From a checkpoint of a small transformer trained on Wikipedia: tied embeddings, 301M tokens.
Each number is 128 + 32 x the weight over its row's rms, rounded and kept within 0 to 255. Layers, rows and columns count from 0. Numbers have three digits each. The size before them is the row's rms in percent of the matrix's.

# layer 8 MLP up, 768x192, rms 0.125, rows 671-707, columns 0-191
101:176152113186103124138043150122124116146143099129145102101112146083114093126119144150095195118112139153100096122141198167143086114086151175044177147113126154127170127110093103128144128132147153109127146135084114099119125121140127174124096184106057127160180103153045115112128144122148121160131142101118117101142185125147163152092082066126131126108138118160201071103116132149163139077109154130123109116122113102151096090147138115110126105094134109136143196184096202131172164145170153085179080139195165159220110161143139133144148134098049151079164052133140143155158135157145114163
089:132146128159100131199093154150134181169122128109120112088149151181099182143156162090142172146147129082145149151097126129152061156172132171121136141136191115132151119148110140112063089140083099175132100094126110121077117132081165125131067116068080172184104116106123148137106130114130081186106154075157129092128133133135055079109158091090089135155056113134117131135093119133190131174100127128158092097061133145140186139185147085104147147149103148109183175175162119116179095171144126133096101142159121090096147137119145118171120104078098166122110155141174157155237161150092149094
097:166162058109127125166143151022173149156178126198129139092116124101136197163132136086115095086171161136156176192110108169128072166100134115100141117159139102084162166111096135227153177111126117118152147139109211118135161130085145122136080105127141162175127140126118172138121090117113119121143111136147141171097044125127076122191170147118121142166107138171160154136045159127164106127160174098130087144144185131160126069128151105094134128085158111125132127089102161154193100104127129119105124136117108165111143094079109110117155142145159123116119120068130173135182095153179155159
100:115156144189168175092154156133187136113142043174143119140190182101140142155156155176115130115085122081094150143163120056122115110104145170148144103104128155176137102069090169192090155209113111159145083131144090093139114105052125136172181117109148080068139062158162095139150156114116157116106141142155128117154109132124145115098132078148193067164093136091087075164127096142110123122101151100125074137119076154125096118105152094100107145161158149139126131098096170125108104141147103100160154147141124174166105143123139124105110112171184168123146115092039144172171089072133125153
107:113074135179113149122113122076149137204165121155116138094119108154124175110187145157112090095165119128110083099106146143094102113033122074138129162097166127081095180153109182181141137160076103210109067101106116118102163128114177150128146142039116140186137155121137112080110185036159116138114105058088122148150114170138098094145120113103186129112115164082136146163116112129116121055140135170080134048110159144103129154068152134126108126191117133143113132137144124062141117148138187111101086145122120160107091140072151120097118096160098181133129096115138131113131127112100144136
095:149096091060116172160076172094137112097139178210140148106115151140154154074164161128127182123104121109122142116065104070151102176128103084107121096084161101177149213086125158187114130135168088165119130164137133149143139119127158102092142125098119151092130139138111127118162100103116096104120178179072100096092127104154138110156107147110126138071150127136147144116139112123110076162130139135195095146098086193044090147049180117117102132124090155111159142155157120136113104109161103156098056160158111150191131126155122066151185105105087160144179158108133126193083107121153116098
101:128116114150096096177132102163158143141154115135162091130176114144152146134188156170145176098091059111120075103073130132202130120104152142133126110146200159128096165075125105223090217155197148165122117140112139121139124129115148112143110130077054141157091130086141134137132116118148080143167182123135127122146096138161126120238124118084122095129161164122117099097100156189152072115124169163133095140107119144073100086144140162101134145124126150133115170187135141125091148162138135191158115185217134152162135092108115117144180148153079174107129142128086122141100144119072138092
101:090050120174127193177141128145177168104127101106137119126171114064054139146142109125138172161172081042134136221130188118138098142104116157153193138140194138125145144120054136154082184179144141184151085117108098085111133173085109129101154131060103140116135129118169130145140133067144112142148149115111160157128128160183090135108109142131171120156128125092108129219140096115135108125175170150148048151083152157111086114098133092155110150124070162184131121156076132165085098131119163137128132157141123140113163145161144132104146129151126144117153136110079162126114070121115174161
115:102083065148096167179122108101137136177149156151174126095180080132183144150140129189130168072124151099155156087054146146164123181114127158136095115105131142095062119115095147165073114153102153130137141135046143147101193105114127155101156103132099138172131174148132189159103084137129141106083102166086114133153081147136112143117103121022137154135118171072176071098084113128148122138084147136128122133105098147099125143135159138111130113123129153172193105165109165075088167182123118171106097164126111121121076133097135146108161146107060164107180222151113123097100092129141152131
103:125143118110133101126109136154158128160137084134150125115086130110101168136156117179142126099081160105183119141137164145120086119139135117134085183070152128156109161159158102135169123142105104151077117134090102135117107108101154117175134123110163109163061120086122129135091138110141137116181160064107179156126122165143127092196135129144138125112089117134105141092108120115133081150075133224208153132171112155102104135027124129095128156107196075104150196079142110129086158139157187109156119150176120163136098168145095136167165129216073158134140112144161148210164182066119178170
098:132096146123058114099137141118169076165152084149160127098162132116091124156219105171146128105125164194163141156111122112141148082137096091087155099113105140143130191098172176123085166159124122202112094201079148132087169138127125166180072131081159130178129098127134158130110153112125092090136157141120111151107091138188104134130127126173185160157085202124155108099112124169216092095105142083096143103157085154102139096072143155095133147084149146165158155124114142081108135111174104120115143103133121174090109151121131072160117126200093140137136136157046144161146086106174125105
104:158165144139129189144139159201128125201131094133147176128172125078114189158187123117139143129149052055114147174105139140101094125107108160122116134086151146169144186148104152149155081128122097192132139136076141134150093172141077104153112120105117126125166146173132175144156118092180157150122085091127158143125149170153128099124098137101106103142141141151125122155102093142144140133119157153169110153114118111095134116099141088097135150133190187136172169082140134106076159161084188149156187176158216122128074109165132108135130076177081147176141075194097154186176179137088139146
101:162075119103087212151134176093140121147122133186098150080092038123137167154132148118122091126044135105085109151106098057161077153115108158137156157069121132151135142104171137163081179111119153154141124126098127129160146118114146124173171117160090076108140128061088183144144064176116106165099139094189095117147193094138127125136126123081148112130104178090168150148138157115153122142182120169183110096064095133111112105093112110104123162101127164185150121089128114124095122092135114147149139160149190127100123109136146071131148145132065195142117165131158091136149095069146194142
122:065043078155097145131182137154125091183180099128175142155138138123145152079130152115152154105153109106127149079123132126135120142095110077116159124163169229154154101141138121115101161164163159184097132151149143135111151115072177129181116101137115120152163134125151177131110079120135099138091120104150132145103145121112008061136111144130117120195062111085147124210067149175142139135083178144157179057053084140091130127126104127087133169116093124143114163153088111125122133132087133180105148175119118149134157072121119134134186097112121130150151109139178106128162081127116120115
096:178109140168096185166172127182148123141120088125209136123149184058149063107151114097138192135155154085102159113088180129165092096137176133106136182078185145115146117134107203165085162168146123151140146113153108125123178140125145140126126103133137158177138173139127108099075112066136120059153140013153150192151157129146095139120096144086121138132118103110180159153091134175130137112151194144156107168103133133168162131126097080161083113132124101159130172160112142106127159140149099093113118097089144145140087079169149176098108097164153110115152099075119176150152114104184135152
090:168068160173076146169101149127173170142122076138121119145092154101120110084158101125194155095094136185113096134091141078135125113152132150097154134101114083175101104111116125171105084123162099108117142129092113204099125148091110087121094091089140207092087063112093122067110079155201087052175209069110147069106119147142148114132154132116136118138149129144170104119094108155090120117159116124151152173051134136153163128148160107106106134159132180151151193153103130107072153097154071113166148141166156079173122078111147098157159149135072134155120112109134125117123113104181132118
105:163101146134183113135129120134092136137182106114117157131108100135168130148217090120142146080151155166139120180125132115112088195127088174180094082132134142134149166118101149148122156136094162092099116137119181098117192129160151127138160112155142110085156109153116219173134142099087144185154142144149151112081089103179106158106130122121126049133125195120144116145097073144117074130167159106098125095092154097073113090149166140116062112143176117079190135169050113063128158097147095098160138153134157121109104111137127127123173158114094134093138140122123174179108098080110238120
099:108120075122101173121145111121149143193145129140104105133083186179126135147128184096148226097084123070161145118149128088133144130115113098079099136093150113152158108136099126141180123190158134171149152061132105127130122085091167149133164175141108150219107068102158099098132173104147163173105150108176125129164146115130118108164119129117134148141060144100123140100123124135171093111113145126137085168114099096143160140117172097053095152100145162135153134116133133137062163096162144135171118138107079159150135078112128082074225135104065138141130152080031140120123110060098120145
097:133157054145149128124102129038106154185174147125130114079159116124122169079096093107115100059121182123171115158155111161161087113134176190136150119116162127165122139143118070122120120140119159135097067141145117118115203065100172124153114115165155111210146144147076063162133137160200063191083147093125089110138110130168059103163122135123134137164165085086155121146155127121148103110134148149122115109157155178114153097168117129080165145069097163132087153115130213157106199138082087167152113113128110128140139121131131135122146123101110203131116103144095168169125109157135096114
091:082137068159159200157111182166171155115136106094177072109102071074120138099182179143165158161117193092140142151133129145157158162074111173080069205096092152148118134115088193093131149101094105109138108107125109087131133146112127150135117108106131090116097105084157107114203121127147100125106128077161137140123130120156137105111125126157078105103135177115093065125154066124117098124171129185126147075087084121176126105069125081088150157079107187142146187152132173136096173127109099110157100161110185108150140112147203086115104127174112137151132167143135174182110157141134126145
102:114087144113185149145153118113154139138161117179166137175115144083081136196102098189121124097138149125076192109143177157132148102155154128132158101103100130159168145110067155132144170153086140125123137099054133138098142051117138125187202145103134180124110153102126127157138064063169171112089042127127193160115111188098086105096201146103177085128056098104131120106147075170146141132125110128141099168142134133139119137116148108089116118081142117185162119133094158151137139100118111113118163115164084165127114115131195141121152152093175139182181160153078178145169160106131138119
102:148148100137109158153131117101154086147147106127191093109198147119138133102146148217146120063148118122091087182099162079129144156113140172178132112117198111172103151103121148118095175167135164142107068153089118109129121140109125180143181073137138134132141111120105215087146050076134127147084049135114145161163114078140101143112125178141129130110054163075125072102110083156181071085145075126167125122165139147140177133116097125060122129157109147149126143103092142148169148107174102130130146201127111125109088122149134131111115106157109116106158130133127154163125134060188095188
092:132056145155128113132156166097221188138172128143056076122217155154107139146139141120114151123160098116106137116120143118117198166120094116127150129060152122122132163144031123167141151120168083188131090108054124089154094140141069093119122124125112162090138118111160127122065113120108182121142157143093159137072059087128145130166179142114148106117089132092096139105176109074097109116151188129189087163165120167085184100144176107130127154140141147163145099160128128147146137131141161153192105073108108149121138127123098098126146171141117159187191101104141128128081120097133124161
101:082100125186104162110107173100088087155117095176115138079194082084056146166133070094112129185155156127064069160100150079138126118145169192123117137164112164118118210115145129191135133148086095202109097112137104098125139131125125113145134078148145175088081111172140169125136053087182119141114126138152181081115127141140133084123140070132115110142109151143152083175144144157186135118119153117160118126133159076135112115139141132082181180095140119133111139107135112143129170078162088132144136112077186175127079104113139122099126098179103139124129116149089180145097121187147204147
105:109125138191162157152141133144162123111182124146133105139136142100144146175136104111143145106087145128155153153121133119147114179072113116120115133129134086174099118078132157109110148084063145091174126161128198123120119074074162100181154056056142122150129092137042172086121138135124116177121095107170144136146072042142112123128157129084118132213170105069095122193108083116141033162160140131146123123128106132117213132141105089153144180129143139124110154132105186168139142132102088139126145130093072117112115147088191063132127103155048114107116150140123169138102086141155119124
097:093061167140116186145140167153116111177129061129160157170144122086125141198143122136156134127121090111115163114127176114148120133101157113168181085079146119163157113127110175169041140107086167194148158131129141110142142130120113082114179127145102083140114105168131158146113074171105133101127155120166186106101155161132066147127108136037154111151130125117124119130130063066097138092150123101113139103045139146136119123143167145106115228157161167171160099109089090168091142147120111091111095125111137176137117203097148074055085115161156152135170122111086132131123138130188150136
094:158114113161052168161158232193141175204144159166160137117151137105140079100123127096144123071142137081096093085121160158158124200139161102128134077086139126164183148073123154155145200141132118127148101120075144159084160064094132132057096144129107119123116174106090150116073100064152120151143154141137132146099138100124121128132101146135123149063154131108157144120139086116152126110186154113076119149109150163153094082142179119128105131126123106109131203112114167104116117106105119062135128178138137061200149107151067083149159105105136103127204111134121099122155115169125142135
100:175120129130161111146061143135164149203173117140133073047128107128143150176179120137114140129148099118176120182092106071158166159142047172115125156105142067156125129138150140139117101103146125159107170115111120186156135118155144157089112133157095146105119115072065185049146151155150109175152115136185086082056164114143113145125085076153122144115087139117137088128138077139130042177142144133174106113105151056096102087128145164089063187089121190123110109130118148143109121127149116137144136138162127143081117054133135147141150153148116129154114146128042178121108137102148109135
093:179109117141137156139118197176127184113164106171170126098160150113096079121134134144082134135167076172107115150033142076135176193105103100101129138090143140190120167117103162132139141135080101155172136076123094121123120111117112155107141110101159155091120122103104178096146129120152103135190126131137143146106094090154111196121175096125117145144128164083157095197080157136130117145119189078154117114168139135102145119119191156162174188059118136148159155134130159140161091139166126115056178115176071144093119153142210180105120093088117120164113094103117049111125101166132166127
096:120101120173143114169092135139186190084129098196095088083092132118079116117143178171171117150107070129145114121086144118110136133147089115064146147176139199089131126143082163128125132228115110118110145159122089147121188078084076111142192133057111136132054107085127160145112084147166108140126148138092117077099061150153158131095145086108142069094103156080104117128105121163144160109136139111128107076082124135126114114094137200185131153098114072154180136134135120134117154101081127136151115188168146100145114114087144155136142105179144181108105144145096139120169098179176145165
106:049128147156097130143155130173149127139164072152137136138161154128134185125212130089094150114136188097165074127103134142111147118106144103101189103124153134123127151154085108108111114187151134160115109129111098125144126172089143133175156089124101183126086103099132084056090155144140161096108135108153133109105158156116075089113158069058194102122126139084143156121088116144117110077158145131154080180177049178086134107041187103127123160128113138155126127072132128125122116094144105098112079105149100182093081093151208131123112145152147158164117074147134098169140109053131158153
108:101086127105101153129208132058176119127160093172150151097172119121101188159115066090135136151130123142171144116106112153141155134108163177141148109126199142131131143097148158143150120162059093213139118137081184130127108100135123048142130092087111137186099171109103135151049131100145137135074139091150134116148108128147104120160133095112117118084108119126115113097101105161138055138142140140123127136155151136135090163147113114113145116122142194189121134140093111099127127098174121129193139130122162173061057066122111139115126207180097153095124129159051131199153151132099199163
097:122127068129110177171125141115099161120132113112126162120189177164150128127167174132154129128198063145090116140109165071121153116121157130134148170118132168135185131174138127177179170157110162178126102092140116131104183117149135095176148063107052173149109127152150089075087131130096139112116191112156146168099146055141105162119096144106114087119109096115179120142148131104148132149088191148111158145081119132117140105067125111116142123160128158178167150137136133114090169129149094111200076192132182154149122148134182086173139098170161133158148043180111138159175062112105096159
105:114098122120120133164098167173154154125124124128182159101100138130031168158128103131111175062118172187094113119171119086140102192131072185145138109121104140212154179118107135131155138145162090202150129131113125134067120117137127147150155119150161135178047131137143123064173126147191142119140126126175094155113111154155179163182141116101181151185108110117181114142129084108192085102151158170134113100129172131122121077082146121082117163110131159173164116126148140110140176126139124102201104123113203163090141149142110078141099139125095113168136111161155143111130090099213140122
095:140137161093113094143155193100106109141168101098157123145176193116110107187157160195136123096130153093128149162117160108152155142147154114154197141096131115220102177079115148114135142090051081095109123119111147121094142118117164115126119141188159133123116112089090122073091136137174128101120106165111118154048080140091091096121111173113133110034099121099121100110152131135086101058171117176115109144137133153136098130110096078127098084156140102151107148138111208163136146092102121073155095111089110175186188129142114099147133074108135125188204102113112132096111121064129148134
107:097065149199096150145109133113185156160110148092167101122154140052106130116209155163133183102147132096112089142135092123149073132102112197066183180117122148129144101070087109120088104121119128129131121219139123116130145114090119114097087111086104115125082107162052134142118123080121126112061112081121136157097125095105138086108100132077194090133117135157144136165113103128188058156126160173109144068126118116151165032127130117109095133124155182164180126152131161098095157126185100162137108114169163085144130101128180150111092129146163079103137111149163151114153128084138120129
105:137122099210107159141174135100138157097132118139125125157166168130116120114119167157142152100174057157094079152025095064161095159095072129136123147137155157152092116154069170112080153170105168154157100151081129109129144064124127085094140102130136113160085129120092162147142205062144064091090132107106164132161145082169133120127146095084128136100112168157164148153093107164084087141115125151121147093106117127068160139089174206140063160089105122166128142155127158141104179097160129123121142188156135115167106125091092116067166138181142114112139142068135107136075104107132124113
# layer 8 MLP down (transposed), 768x192, rms 0.109, rows 671-706, columns 0-191
097:109092210156145177133163122160148118117206156085184166101094122105099210206129099112093145129168118067080150132131098131078096147116109120173148099102140118131158128111101129134136144136099061151160079082126081141181155158090141059138130065084134135109107142115146149177082134197130185101128130130128115153135073153165098129160113172168076130166129114090103155125124128126120140140131161165101138125188169104157097124108194140119152118140093115182066123106145086095133122109129072095089122139118162121084182133101090193117091105129128126140108123096177122190158157107164064129
093:141100092145157165114162106096125094107168204107219189201135168097143046140092106142091162120146132149206095094149172104166232148097178104143129081127145117084089201129135141091184124131161165091076179143098082132128109167135134154122159156189148131120135141139120125107155135121127124089144085145088124158116177162105155190171085150175118124144152185092170089120160154089114130091142156122105102118165114127145095129128125154122144105176152142144088101165102154156103134126160114116128117144092131123166065122133105157084118146167075064161131114087129124147094096119102113168
094:130076218144131183130159087158123103090105128167182118070142143181128138126145121115081126117147172139149125126154134065158158094141099113166191156167087199123157123127158129147096073161170167184143135103106130152083169139163130169203106154127123125123087096146123155124143069054150080101168108101138173165150164170138142146147123102105145130116167094163123181157119105140103130135126118183154133118132114143099136075121146060134101146142169073177057089119177170134076124151118154091191109165073163121138110140133143100099116127135123097164098100153171072093087080117169100090
103:130085155102137139075085133176142171101205092100183114100153103155104111140146127113101132129106172035064157142132097162092139232141101135095166159167096066151140166122138104136118120112181198139079125101119134137118094143150146131151142105087148142141119146097132150153041062104116110129152136128151067101123146150175118125087106093142114150122125059108153162178116147127149142121150180096118191131072168135150118136052123095138114119149129122127142099139097200176139061154136092106135160088090147149098167139156101184170160094122157114126190094182108121105131143108145136098
107:145157157107070122134172095078092152179145172148140099088182050145130119180048119177107090147143096201148125105136121136074138109088150126129115142168142098104133143140125206133138104102145106129173137068085184132122117146128114115132119181066097153176165146129112118080091081097160068105186112177120143159094133150086083114154126138132120156100167055091089163096117098132099136148111104204096166132143159145115102159100138094159107156172136137139096095122117072119141088130121118146078107111123155148221097070090116136122181125164153144147136127115140061093136107129097128075
097:105116124135137084152165118109157175146209125118144136146163147157110108214087129155104195116087090084131111138125122124148077106162076130118129094188163121161091134138067154158155093174137120088128152131149127082126164156179099101184126119103148137161154097075187139132126138107197079175152083119131091093161102142162095144123112160116130160102136051175113113076128117181061155163174155051161103144153123088137138201073135098112135134127071142149084117139125109168144138122065128079063128105156143146152104130121111127111109143159086101151099104131056194153096124136118137108
099:191125148132151093142149094095099112084071145118148119136143089125121123135123074135122133127124138138132094136062102110205127175141124107140076130100052149141076089191175121081140161101131188105172152136169145106091066156118137107166127111161122133110133129166138170171222153137045099144120096144093126102219138052144155167060129136122167116143134121163137140149083150138157164060089169106104145106125118107170126097123127218131128086131105126088122106169135115135136144109125137183100104104092126134131149126075113121137096130155129137123070161121103124138108195157080064076
101:112102091106150147063074164152146097192207122064127149094072156161114089151127169120106152177123130158118132090158141102133133150101152143125169149121183080101143090141156129096122122152141097048092095134166115180101195154115098065127155149085082104111131160184089140126146088168137145190094189131103153152152165135149142085186139107138032101160103144125143120124153123137079146133133134120131127133095090167157126161138079133200216089131089124065132094119070093160133137069136108154178130163121125099160182117131127099090114119125141110104174134135143162130121104109166130095
129:101166102103127184133163149077086179138149160117129168119117111119126117123123147113110146092137133082058178117103108124143140180151162121169142118104093152161106140068145138151084122166180162104124179106160087151143140122155151118110104142152138161059109123144134178138105122173127050096114098100098112100192163154093121137083109166134106118126084162086161101197111098131132070181180154207111159148118085198134163103132148117121119146114084113209204047141061170148130134178122113135186191160111134120121110116162139168135089174129092161181155129108096124131096141092137142137
103:168133160134140152118117132110119117072113062120081135115094139096151075121120089014173076110100140126151159117167128089082123127120133105101142162213087116126115077092098101098156148174136139189151120089132098173130164086023143157099100064121144177098136109130193146126152150164063134141079088136137122120116115125083171120114133120208110133153111119110104142089161075142145138166114090115093152117136122170098122167176136098137140084088147165180140065131161128108093113143113160123109104066160100144146122084142118160081147101124093145185066088134103127127107143091161092145
110:132111073133102164134166168091082105119249074115200132092126110073152147162154162206115126110140150124145076152156123119207110183150102142151102128119136143110108133142144107147110130140101096185108094160096104101133133123110136086170125095126105146154131106129115107124108119125131046045115139151114140132118112094146085079174121097127146095151066148115175159146136133123197095122057190136185114133123113118045136120102168143146090137067115137172085144147103130098127163125148128102144118148151114151106135094182076074130158110201101147105161150185093139171115091111149158142
107:079095134171098171133083135067154138162166114176062140101115143125130083116061122105138166166141119190089132078165182097129163107080165171124145056135137124152170121113117105133080080142096111123125139103140125209119085148058146125105137097097134141124111087181165106125097099124153117098102084129169128117129086099101113117101089195135155122170126154106077135161141125177136143086142172085115108201079190189189128113202124107131158146098108118106151132133118127122109133183086099110115082088087131156142138157095156059104146089096103100146108104099162110153121182135184093120
100:170178145112156101153173138099126166145039107094032076167112184135156125118106153176141126159083119122097125128104130146183173087142129118097211201135132138147069099138136116156142184150134128108124193089079104119176106104162067118080100146218149164128108181125109141165132183145132116121175152090121126181127101185123095164066136149131148090186114105122115165134192110134103130142114104112082166093121144131165119186108157162184116131167110121125142132137124130125192164172118187134114159133170089162125106087125130150094104150097107123116055134108132112124119117145144111117
123:111108152149132155132161172077131151095132092152138116149085153100130175124199133130184173108116115089148119146190158147133090138077169097133162167101138162140066176144135123112119112063139101170147221121147139088164046103168138138141151141187126096050080157141166122145116146123118097158138130134131133153107119123100186150185155098162142108168175128106118094114096105150078099107194085084145151121151076141194180135124113139146154061146175141075153117103188103132054111084140171143132122145144121142127146146207137085202115143134083141119150151141108127092143124131162163142
092:110183116161149127100107099114146148141161163100104083143157106118160103150094094114105142161118120181154073113130089092130127175115057138087108115097090044171157098137173095075106139160110116086109098156111117064132106154103120114120155127132121174081113136091052112078143121118162117151092128205137129128109102090103126119157114103127157129109137148136107141085109129085179176134138134144118088063136095129130104108205126120103163123122094164045081081129128098171100115092102164145114122166183140164176138121137135080091106115142031096202142107063115094104083079164085101155
084:109139116167085091121138140141060102037023126089144114086127124127149076107129109156065135120090083131190123100111080130149132180115132122143119130111119155114092100137178087128164098139125110168155148145152169130149208092144080092147102078132147159118134112143140046133079153040111130134157070092133117150123149134132110144163135123126140087126181136106133119080118112140176127144170139062155172165146127107095077079148157090127157097127145155142148111110144109142180180142137110124040124183069111125136096139119110156084166113086116149112194174140130097154130156173069105126
102:086097156090133123133092136116100114125103158083101155116146067178115165167149086112106087100129168124182185179162178150075171170177112169135110092160167107124233120108134109132152081092155150145137128125155164108107146128153108131139129111133161145088222134143167166113146139131109089126135146139089163102114133126174077132098182128106147171126131183135118154192137133073053100131110130127102157174103104105095128060135148126093126115220103124059136173126074113109128154103112116101154153147104150163094160141162070072160129155124186107160157126068165157110101165103130156137
101:171099116133100130114147097067164147155171152142148178060143117066148119171141127090113141157151169097066129138103140159095170143136086162128119070135118144152183101109116070107156173169138151156176144089204129099165124143153133108099178153101167117149147178102113134157131121133108095125159125147134166140146155088073115100181152217150153092170079119139116089112120158215136133126146118145098135127117106089115121176169121126125120132157192146099086087077145152030181092166116052185117165166131126128086156117114120146153087196181124137100115129118149141176136144111122104099
100:149075084097120146145083135156103156139160108113137115130093100124097081160110144097130085195150159089053126077166144142087172103136136153161086138118103163132190109120143175069102166154146136094136087122167108166067118093116215131176129122157160162128153135179078083176053085169113092122140110119140195087119135126113193103077145140134134183115157131113093104114109174157144175178158157205169163111082160142134154092164171128091095129172148107154087105135126083168155166100087074100130149099109119155083145174127147154143095144160163107096117109136110147135150148120124126071
095:137112127067155151128101103138077132141143164111088141121139154126212100124086112127149146110071102128077104091100102135200182163121106095134133093145092074119116145115128062093117185168190153191135126130185167084161108125154086131178107080093146111138107161095175112068093091075108096117092132112151117132154128147163135172144120177178171135154148109118109151194104110174128192173112133146151115110117097126173148111168203195146120137109095154111114119148157117109107194139113105104082101121054098171146140115125149105105149113117121099168158085120117228089133160105116119159
110:123140128118129087136080120130112111118142120160139122099156090095107184140146116167078078122112156078112098158081116155092075110096130133180132151110140108156134167166156104123150100142135155122170165128105082099181140067184044097146162108205101098177048112090102214153163124095153097173148079207168145116120090108174155113145140159069155101112106134135197088123119164158140143048128170103151119136179164086171107159114156085114080130193126107135106106152141132093131110146144137122142134164140091175116156121118139180145139179174085110127169133134110157100140130153191101105
104:144191136121132126096127140150190149112194134096126140074152086149138133095060074168079111136153094086137136111082138047145153118152172103141112083133127106080138125148103129144104085125073158112199098085131138135117116066138096113119189093077160168085103130099112148093090098209096153118108109149135189143119130117109130172068150156120113156106149109191146123126155098155153154136168093144150134156148152103117148162157177156124125084201118083142073053109095133105167127068164102124115137085106089108139112138103088096171092087123122111078136092129127162091088123160138066067
095:130108073137085181096105092093145083146118143129136168164065067137120142111092148096169109127145170104122137155092165203147113161111154137151071107152134138164116092086102102112086116166121146139163150162137121135071098153120134118131136093255128130094156106081087112185113136177101131156198103108149204103172175176128108105113093131120172140141132092118083088128134087128106122156079130122094118126133127125202093118129111180124161131112133162111139129093155117087084153164145127149161068158102116119137151123082156090113069132182162138102086193202108125096138176168130084127
088:136137094122107149110125124183142116098119123138143126158092131115110092131190119092112141170131137109114097166133163178156090111132096028190154125083079113136114094095114162105184113107093163120138166132107167149063149146097188139091081177086148097081147126072109166131064174185118137117158115121097103183160101146138129200142144137154166152086152161058075119152086134113088110112118113124125097124136161182085171131150158184110139134156085126095131142106152143097135102139145133149097139199155104096126056207211155124158142129143147143108080102175129152124157177133131129197
108:134111088183070128134157137144172132100181101136146145116134137110131167152139088137146151113139183198101141193122138046156144157131178127110106110113154141110177142149223150154091119109136089180180104156088123103093107110164128099168150076159212165135130189055119106107184135150136108083075107131051114162129105089104136117193117109136162104139116173107144094154175142093136124158100138093115091151133142140109107124088125131109128097113138135136123105124167144178115115106127115149064165114103076039109111099106142192127123135168128076107154103077182077140157108126081106085
100:127108138130124090137178122124145160119117139148119109128162122180071119156106132133046137112139162148142081127159085135168157141193115140126108193110152111094133104161152080105090083128119088083160054151159136144095114172151148170106116156129182123117165196139175103172155117175177178160119131109092088177119157097134139121153151116187084128110071123122107129152112157148159114040101118102093091144163122145148116159069083130172194128120082079082092183066118154121109111108171162149127146133151126105143117122130096118119137100088081100067082217112152096180073123095088149126
100:140166177118126117099128174132057114085254104122156149107111073117108151082129086173147136095097130150115152158186113077162092087142112102181108175133137150144179090099125088133167055091114099156089089136150093111115101159149126161087148095132118134149120128169111090133094166133164102128139060099132149164118147127161106104202103131113073153146122084102102112117108121187113065113138123192111184153164178144155140107101098123095112113146150071145098118117147134178062125202119151163159114144113132134095081089152151152071141189144114141149098141107138092110150201127131127114
101:079146143163122116132168155099068100160134059151154125142173174087157176146105109084093108093112144117154134139119126130113125125121075085173087121140101148138159136141094108144150163126103125132161098162118069093174130135167163114184094086157112115116125078101168118160067129120152041121130110190192085103098183159142084166117124121172058107103075127082132103165153123155083092071100153165158105126189084100141106085102099103101068122157178125123143102106129136095195128145159151112090089145159122122062107083128113156105114164142127159106214130135116109066129130062130100111
089:170100124090130156128080125153129139125053146133100133140126145141138199129098129105141138105163177196143085142167095125157122116108162208115085125103115136073160144124157141118119114153116111102099142115095096120109120182093125072165157137134120131146121103159150070084122095120045113097140119088094077079178196145076138097127054100165109135093146090176109145063161122140094088122119093180107177122088138170098130118115039052087141141187108112117126102119135175168093145149168138119180158159067159092142113161106128135127102170137138142073113127117154122153119111090150090205
091:111153125064143022148130096085149114152229161139185050161167117113142124161165113153080137126122117137157171145158144113053134151091140179141126121140102129125131108138079128148117138109140089120168140137123120160105152121177175090129111095178134149156133134143124137149129138152114162124198066174118064118091112109082110150117101181157121130130185073154129160108123123151108142141120110160139095127076070118142134126102086084108141108120091164100046142138126127163114154203123127081144132085128102192169143100134176172166109084121081096118107160097093091139148172088099190180
107:100114175113164106179150147177071143170158120099091103133136138124123146135111167152135129110103134109144149132128127163148136139127106138142076169149124097142121147133165153098119181068120105137069132160147130117147101133081119172183140126137113164112187152152100080161065172213071203130134134183114129098153152113086111137086133114150178085134160148117097101123111183043147148073134110112088132138189114097208098123039089119067149120162105098162128150170174143103135079164152169127154146185153120108116094121170164105122151081138091119129148148134081118190098152123161074191
107:087139166086104075142122122163144136111204155168071100094125111114119095135098113150104130113152122117149167090128145141117183114048138116121137147164113107215105116169060101116116151155159105146113100126104082145134110094140144161150119062096126164161121161126132102078105083093131097144133102132164166150108121129109114136160082126158114175138110133157113102126133128094097109141243126103141115123108197133115131123102106144154080160121154162129085081087124113069086107093112099067187117102070126180162164116155113178099175207175133171131218123197144094117115131128072121141
096:134166138059146090153143122147153121160210127127137065126120106101108121136074111158129146141099150150128157142133087124129079126132104115110086122179118122141143142141170145108103069032072118103115189120086090159221123140122161110162070137110160104128105145099118136123152114192144147141112146139078127155122118137146103082095093104154103066103162085118135157056153137188160098128151075204107152106086109139121150131185161109096116139108162126109089130120144085166148128120096116086124125149147132136089164099098080102057096051152103153111104143141107093221129182163180146097
108:144149159080160111039167162117102078135093113107098098118150097123140120141133125160161169105111133108067124124119139090130148099105114155136119103110106158129173111115056186058116087110128153169180181141099128137183099222121084056150059115106145057127097098113104097093142180149118155121100136118200135179170126103175126189079137137121116124110149144091101131126139109137142134121117167123121174189077015126116131134171129162115132117123141065094170121110154104107140131111133076114151155197086068139143127103107137098104136140144159095095149140145120096098119125179103102090
099:111084094138189181165131106154129133141119110222144129144133081124111112105120081119149112132103107160104203143141131115096109115109068171145079145139117192059097169178145140129129141197168175120142111106153068144191107150128132146129133107099174123132075111149113096123084123151125133146134124080146132164187091116207152097113125111075113105142165097121126130130127148141119158147132133092181098032158131128122183108135159175171138111175113128096110166132213038091098165161118125120131097121160164152147120148098110123158120172120171125101026150113118106110159132093152085114
089:109144151116129131124091127117139099148007192070146054129105147095151105112137169171081114141106139139126081060099074159141104141143112131005109082157113105106121096140092117113124124117137139111083180104149101107141133136126082163140151122150105174117133116143090101136153142117102064105111130143163123152159095105112089122131058105150140132106152123148152186109086089113129109145103140160097196123098161149184141116121137024137082122159133137136155145134140152149079104202139118120106069123078138070179107147103122089112082100146196128102179105152153154115126121117143068121